Weights of a small transformer language model.
Size: 14 layers, width 64, 2 heads of 32, MLP 256 tanh GELU, vocabulary 2048, 0.847M parameters.
Architecture: LayerNorm before each block, learned positions, biases, tied embeddings.
Training: a variant of SOAP for these matrices, 129M tokens, 2161 steps.
Each number is 50 + 15 x the weight over its row's rms, rounded and kept within 0 to 99. Layers, rows and columns count from 0. The size before them is the row's rms in percent of the matrix's.

# up: layer 2 MLP up, 256x64, rms 0.195, rows 86-110, columns 0-63
# down: layer 2 MLP down (transposed), 256x64, rms 0.17, rows 86-109, columns 0-63
up86 107:48 79 27 32 69 46 39 74 43 65 41 66 62 38 54 49 59 27 38 50 22 27 53 28 50 36 56 59 42 64 59 59 65 15 49 30 48 44 57 43 24 74 56 55 39 77 34 53 30 51 59 50 37 51 60 39 77 36 61 51 32 38 29 62
down86 083:44 13 52 72 26 55 54 59 39 32 73 60 51 46 75 45 49 64 56 62 59 65 41 45 94 54 20 29 65 83 68 53 35 72 64 56 50 71 56 53 54 32 40 59 41 58 54 30 56 67 64 40 42 55 45 55 46 47 47 73 58 41 65 40
up87 102:55 69 50 36 43 48 42 51 65 41 48 53 51 40 55 53 77 52 40 03 57 61 55 43 58 65 47 45 10 78 36 79 55 52 62 30 46 39 57 69 32 65 36 52 42 64 46 58 49 51 31 35 42 56 84 49 41 52 29 55 42 46 89 59
down87 084:35 51 36 23 42 37 59 64 45 46 49 64 47 50 37 49 51 48 53 28 47 67 46 53 42 28 43 26 55 48 22 43 46 35 64 29 18 74 40 52 49 39 30 56 28 35 47 26 56 59 12 46 73 36 47 62 15 46 50 22 71 48 35 50
up88 104:60 32 48 36 33 36 46 67 54 57 63 41 62 35 23 54 54 42 61 28 68 28 58 31 26 23 61 39 62 80 38 52 57 30 52 52 49 36 55 41 43 26 24 62 50 54 68 47 83 57 68 66 72 34 40 53 58 44 35 54 69 75 37 36
down88 112:47 76 54 48 44 80 46 48 42 44 32 64 29 60 73 33 45 45 42 70 45 16 38 48 54 62 54 60 58 12 53 46 67 56 27 72 50 56 52 50 50 54 58 29 45 45 31 52 23 35 56 21 53 56 35 36 36 79 57 30 34 28 68 48
up89 094:52 70 49 55 53 41 39 39 52 67 77 49 65 59 53 19 44 69 34 38 53 45 49 38 57 60 01 50 23 43 46 52 60 50 63 44 47 61 56 48 51 36 42 31 67 72 44 53 37 77 41 70 33 42 46 28 37 81 27 73 34 56 63 36
down89 122:27 48 45 51 66 71 49 56 54 57 39 44 26 72 52 50 56 41 51 54 29 53 51 45 57 37 67 52 89 77 61 46 46 42 26 35 45 34 37 54 45 51 65 26 73 30 59 46 63 21 62 34 54 39 55 51 42 58 55 00 55 47 51 59
up90 087:65 52 43 58 48 39 50 42 37 58 62 68 36 48 62 34 42 62 65 81 64 35 56 69 67 57 57 66 60 69 60 56 48 63 66 70 79 55 33 52 58 60 23 48 79 29 50 53 45 32 52 47 57 37 93 67 19 42 51 38 79 44 55 37
down90 099:52 36 56 55 42 46 56 41 55 65 72 49 49 48 37 44 82 49 82 56 59 67 56 48 40 49 40 47 42 42 53 53 81 47 44 53 45 63 73 81 53 50 62 67 29 48 58 20 69 69 44 69 53 61 33 78 65 72 49 64 48 70 58 94
up91 074:69 57 71 42 57 46 41 53 54 76 47 41 43 65 59 55 48 37 24 64 62 53 43 61 62 47 39 49 58 26 47 35 53 84 37 96 59 59 55 41 53 32 30 40 63 60 43 51 34 48 72 27 53 72 68 64 23 51 37 22 59 45 53 22
down91 064:40 50 50 43 21 60 46 23 61 55 72 34 65 52 55 39 55 51 46 73 41 72 46 62 37 59 69 41 32 53 45 48 59 26 63 40 49 45 24 58 41 66 54 65 54 64 43 35 33 89 74 55 13 44 52 59 86 53 55 73 42 29 53 55
up92 086:24 38 39 55 31 39 29 18 43 31 48 48 45 63 73 52 51 36 65 67 43 48 64 36 42 67 39 35 27 57 55 48 89 58 46 63 33 30 52 54 34 32 31 64 52 51 50 48 55 52 63 84 36 41 34 22 42 80 52 57 64 62 60 59
down92 075:65 84 67 44 52 50 54 59 46 18 46 60 43 26 50 69 60 54 71 45 44 35 47 36 36 30 46 52 44 58 61 52 57 51 34 11 52 32 48 31 72 61 60 54 31 60 46 55 66 29 73 21 69 24 38 70 54 35 47 46 73 51 59 69
up93 120:43 71 24 46 56 70 45 49 46 34 44 60 76 39 67 83 60 44 16 43 60 50 55 53 75 29 48 61 81 51 56 54 41 63 21 47 47 34 27 70 23 50 48 44 49 43 79 39 80 58 50 43 64 47 55 45 53 31 55 28 49 38 58 47
down93 101:51 76 40 16 38 35 54 48 26 43 44 53 35 41 40 32 41 41 54 40 41 46 47 19 48 49 43 65 48 41 47 40 48 31 33 99 58 27 34 58 55 50 48 51 35 26 41 44 51 28 33 27 49 64 47 52 67 39 42 28 30 24 52 39
up94 093:53 59 29 53 38 44 59 46 70 68 43 53 54 70 32 53 47 35 29 44 61 60 46 35 51 45 53 65 42 57 48 43 29 59 63 57 37 25 66 39 49 48 46 52 28 35 47 79 73 49 64 57 22 41 49 16 65 46 39 93 41 33 72 19
down94 094:54 60 74 54 36 64 66 33 76 46 41 38 50 49 42 64 46 62 63 80 25 46 30 59 47 55 48 48 45 50 50 52 40 59 44 22 63 49 47 35 46 48 62 53 73 82 33 53 23 54 25 49 63 48 62 76 40 68 61 30 45 71 46 95
up95 103:25 40 48 75 41 70 56 39 44 07 55 25 65 52 55 51 63 40 12 48 16 67 53 52 38 55 41 47 77 27 52 71 63 56 58 56 35 36 45 41 47 60 31 58 57 55 57 67 64 52 53 41 31 52 43 35 46 41 67 29 64 24 56 60
down95 123:52 63 54 08 54 41 47 53 66 67 45 51 30 70 35 60 48 51 52 48 49 46 32 41 72 40 32 57 69 59 69 40 44 41 46 59 50 54 24 52 66 40 45 02 48 62 53 05 36 54 39 57 64 52 49 57 54 33 49 56 15 51 65 39
up96 084:39 53 25 61 70 46 54 57 30 36 54 85 55 62 63 76 33 58 51 47 38 40 23 69 50 24 42 44 61 24 67 44 59 62 41 58 44 24 44 56 56 39 62 09 39 65 42 80 55 44 38 50 73 66 52 57 52 69 28 60 55 46 60 50
down96 097:39 55 54 46 48 67 53 36 69 56 34 37 62 44 42 57 38 21 44 39 56 75 69 55 04 57 64 47 35 65 44 56 33 21 52 24 47 30 37 21 41 59 69 66 59 59 35 48 77 58 18 61 52 35 41 49 52 48 43 39 30 41 44 32
up97 123:70 48 47 36 56 25 64 62 57 53 37 36 55 95 49 44 45 64 28 58 57 43 14 67 47 62 46 44 48 41 66 56 57 74 63 43 25 49 45 22 81 49 54 64 47 58 50 58 25 53 50 81 34 74 56 42 38 65 71 66 52 44 41 54
down97 119:74 58 37 28 51 59 68 41 72 36 63 58 50 43 33 63 46 32 43 34 39 69 16 62 42 63 69 80 76 66 63 72 22 45 24 45 38 50 30 64 70 43 61 45 56 33 53 71 48 47 43 50 54 52 52 37 54 48 46 27 67 20 46 42
up98 104:37 24 51 69 37 50 38 60 42 52 39 53 50 76 71 48 41 66 50 43 56 43 59 48 44 45 48 66 67 60 47 78 89 45 72 42 45 56 51 21 51 58 65 79 27 60 46 62 47 73 60 53 45 43 50 54 54 49 53 77 75 60 03 43
down98 099:70 73 53 79 63 68 66 27 59 35 36 56 35 70 58 67 38 52 49 42 60 55 37 55 32 32 48 66 67 47 71 60 29 36 35 65 68 61 51 70 55 52 28 30 63 57 41 74 50 25 40 53 29 66 71 47 62 25 45 23 50 63 64 57
up99 080:74 38 48 39 07 38 45 42 36 51 40 37 57 46 46 33 74 51 58 32 80 28 26 46 46 52 61 56 66 35 07 49 44 53 39 56 36 66 43 56 68 34 44 53 58 51 43 59 79 58 39 54 76 48 57 30 49 52 44 79 47 56 73 52
down99 091:38 35 46 54 49 67 53 33 48 54 50 45 38 55 59 58 61 47 47 53 39 34 51 30 50 46 45 39 71 42 38 44 77 49 54 42 22 78 73 44 40 48 53 24 65 33 72 49 16 36 66 52 56 64 43 28 78 54 56 26 21 51 26 87
up100 087:54 21 06 58 43 59 39 58 45 59 55 45 51 45 36 26 60 45 06 64 51 54 26 43 58 40 64 68 42 49 60 54 31 47 52 55 53 65 57 55 38 42 67 65 51 61 35 55 46 47 21 37 44 62 59 12 45 73 34 56 49 82 63 45
down100 099:38 55 37 72 43 51 65 60 50 53 25 48 47 59 64 46 86 37 43 38 75 79 40 16 54 45 60 28 53 54 83 58 43 55 31 24 54 69 64 50 66 43 61 67 56 43 35 59 75 50 69 60 40 39 34 74 69 45 47 39 62 53 60 70
up101 113:74 28 47 37 46 40 64 46 44 29 55 64 49 31 31 63 55 56 78 50 19 48 42 50 54 80 41 59 55 43 65 60 61 61 60 45 40 39 37 58 73 29 55 65 35 66 39 63 68 41 64 42 37 40 32 00 44 53 55 43 70 59 60 46
down101 125:33 79 46 54 55 47 52 66 68 51 64 26 56 41 53 34 31 46 20 68 70 46 34 29 41 34 58 39 32 38 62 37 35 71 51 29 72 67 51 33 39 47 26 48 53 42 68 42 48 41 44 43 62 32 37 79 35 50 26 19 42 38 69 40
up102 080:33 52 54 44 29 75 11 45 47 53 36 56 55 55 49 36 39 30 73 37 25 33 55 50 55 64 59 06 50 55 63 40 73 52 58 63 33 60 67 42 58 44 49 36 35 50 49 34 60 75 65 58 36 25 53 67 43 46 82 43 72 58 53 63
down102 084:31 70 49 59 58 26 25 42 54 36 44 30 45 29 39 54 47 85 71 34 78 40 26 62 39 66 60 60 20 59 46 41 42 70 42 29 39 70 48 37 65 46 46 68 69 77 65 58 58 54 63 47 59 54 37 39 47 53 53 34 65 67 53 75
up103 088:24 48 34 30 44 56 15 31 70 56 55 59 74 50 79 65 21 36 22 56 56 46 56 50 54 62 70 34 67 42 36 74 39 42 61 54 60 34 31 32 51 57 55 45 35 76 43 55 23 63 71 42 65 50 59 54 63 55 32 73 55 37 55 52
down103 078:34 31 84 45 48 65 79 62 66 39 66 28 39 49 49 23 53 61 85 42 68 49 57 46 58 58 37 67 42 45 43 35 67 62 52 50 48 38 53 45 11 43 50 45 59 74 60 42 55 40 42 73 36 77 43 42 39 49 38 46 68 49 75 24
up104 121:80 57 38 46 49 50 35 49 74 52 30 55 50 37 56 75 39 48 57 70 66 54 62 46 49 19 40 81 59 27 21 65 55 61 53 49 56 49 36 76 45 30 10 59 58 29 20 71 53 63 53 57 64 66 46 69 40 42 41 48 50 49 38 41
down104 105:56 55 56 50 50 40 50 50 48 20 45 72 40 50 59 60 46 72 87 50 35 64 53 59 55 51 41 65 28 35 58 38 33 69 67 34 21 56 69 46 45 45 73 35 18 45 71 52 30 45 45 50 57 14 61 31 44 34 56 49 67 49 18 67
up105 091:53 58 47 45 34 39 21 25 54 77 24 67 67 50 45 45 55 55 44 59 43 51 41 43 19 38 56 42 59 35 69 35 60 67 28 36 60 54 68 16 54 47 41 41 56 58 50 58 78 76 49 43 26 52 82 56 46 74 82 49 46 50 39 50
down105 101:36 57 38 65 49 70 73 68 43 40 49 31 70 36 59 47 73 63 59 23 68 49 60 55 68 61 42 52 38 48 60 59 69 27 56 53 16 45 61 60 61 70 47 92 52 60 61 66 45 43 75 64 68 67 33 33 32 56 56 41 52 58 27 65
up106 122:41 43 60 52 73 41 54 50 54 33 53 57 52 77 38 80 37 45 56 38 41 99 38 45 58 62 46 52 66 60 41 48 41 58 42 56 29 52 41 55 31 26 47 38 46 48 41 42 35 73 43 34 48 63 43 53 64 52 73 63 69 46 04 52
down106 112:19 48 60 59 58 47 43 48 52 44 75 57 45 55 37 56 41 56 65 78 50 65 50 45 73 72 31 31 54 60 58 64 55 71 60 36 37 49 55 67 49 46 20 61 37 59 31 58 11 49 51 26 51 43 18 66 66 58 54 80 52 27 62 33
up107 093:48 48 41 24 59 28 18 46 72 73 69 36 63 29 40 54 71 39 17 46 67 48 34 66 56 45 62 52 47 67 66 35 41 47 59 56 51 71 36 80 51 32 62 59 47 59 53 62 53 51 40 86 70 47 59 67 37 52 47 80 58 63 65 58
down107 112:45 64 41 55 50 63 47 41 24 21 57 51 51 14 46 51 82 34 64 48 78 48 62 18 35 51 49 54 52 49 66 44 54 48 33 45 46 33 55 82 65 55 58 44 76 67 53 79 78 58 50 49 47 36 33 46 57 73 44 46 30 62 58 70
up108 100:25 54 31 75 32 46 23 07 56 68 57 46 55 76 60 46 38 34 76 40 31 51 47 38 48 36 51 27 71 57 42 75 52 38 50 40 42 62 76 25 44 53 56 65 40 59 48 54 47 51 49 60 40 60 39 58 32 43 71 64 61 60 68 77
down108 093:36 69 21 25 76 33 56 53 53 77 35 54 39 47 36 73 64 51 52 37 54 58 19 41 40 68 48 65 49 50 77 34 26 59 52 64 66 51 55 50 41 35 34 33 63 46 50 49 47 33 61 49 49 43 39 46 68 30 50 32 52 00 55 40
up109 087:60 56 41 54 43 48 67 51 69 67 60 61 52 50 47 66 59 28 64 69 57 28 54 28 75 58 53 52 49 82 44 48 36 37 70 32 64 36 26 68 48 43 29 34 63 56 11 52 51 43 50 72 62 42 29 52 51 49 29 82 57 51 63 19
down109 089:84 55 37 46 43 64 39 48 32 23 42 60 40 45 40 52 39 56 74 56 28 59 42 28 76 46 45 35 66 33 61 53 79 73 72 60 61 39 58 36 52 28 49 40 52 31 36 42 39 35 42 08 65 46 68 58 42 53 24 54 39 46 62 64
up110 094:47 63 54 50 56 40 41 69 29 62 75 39 48 53 26 59 34 37 69 73 57 13 35 50 60 42 57 49 63 77 70 46 58 17 61 56 37 43 43 38 64 30 62 67 51 56 44 74 51 52 48 39 82 53 77 36 64 72 47 38 44 43 24 40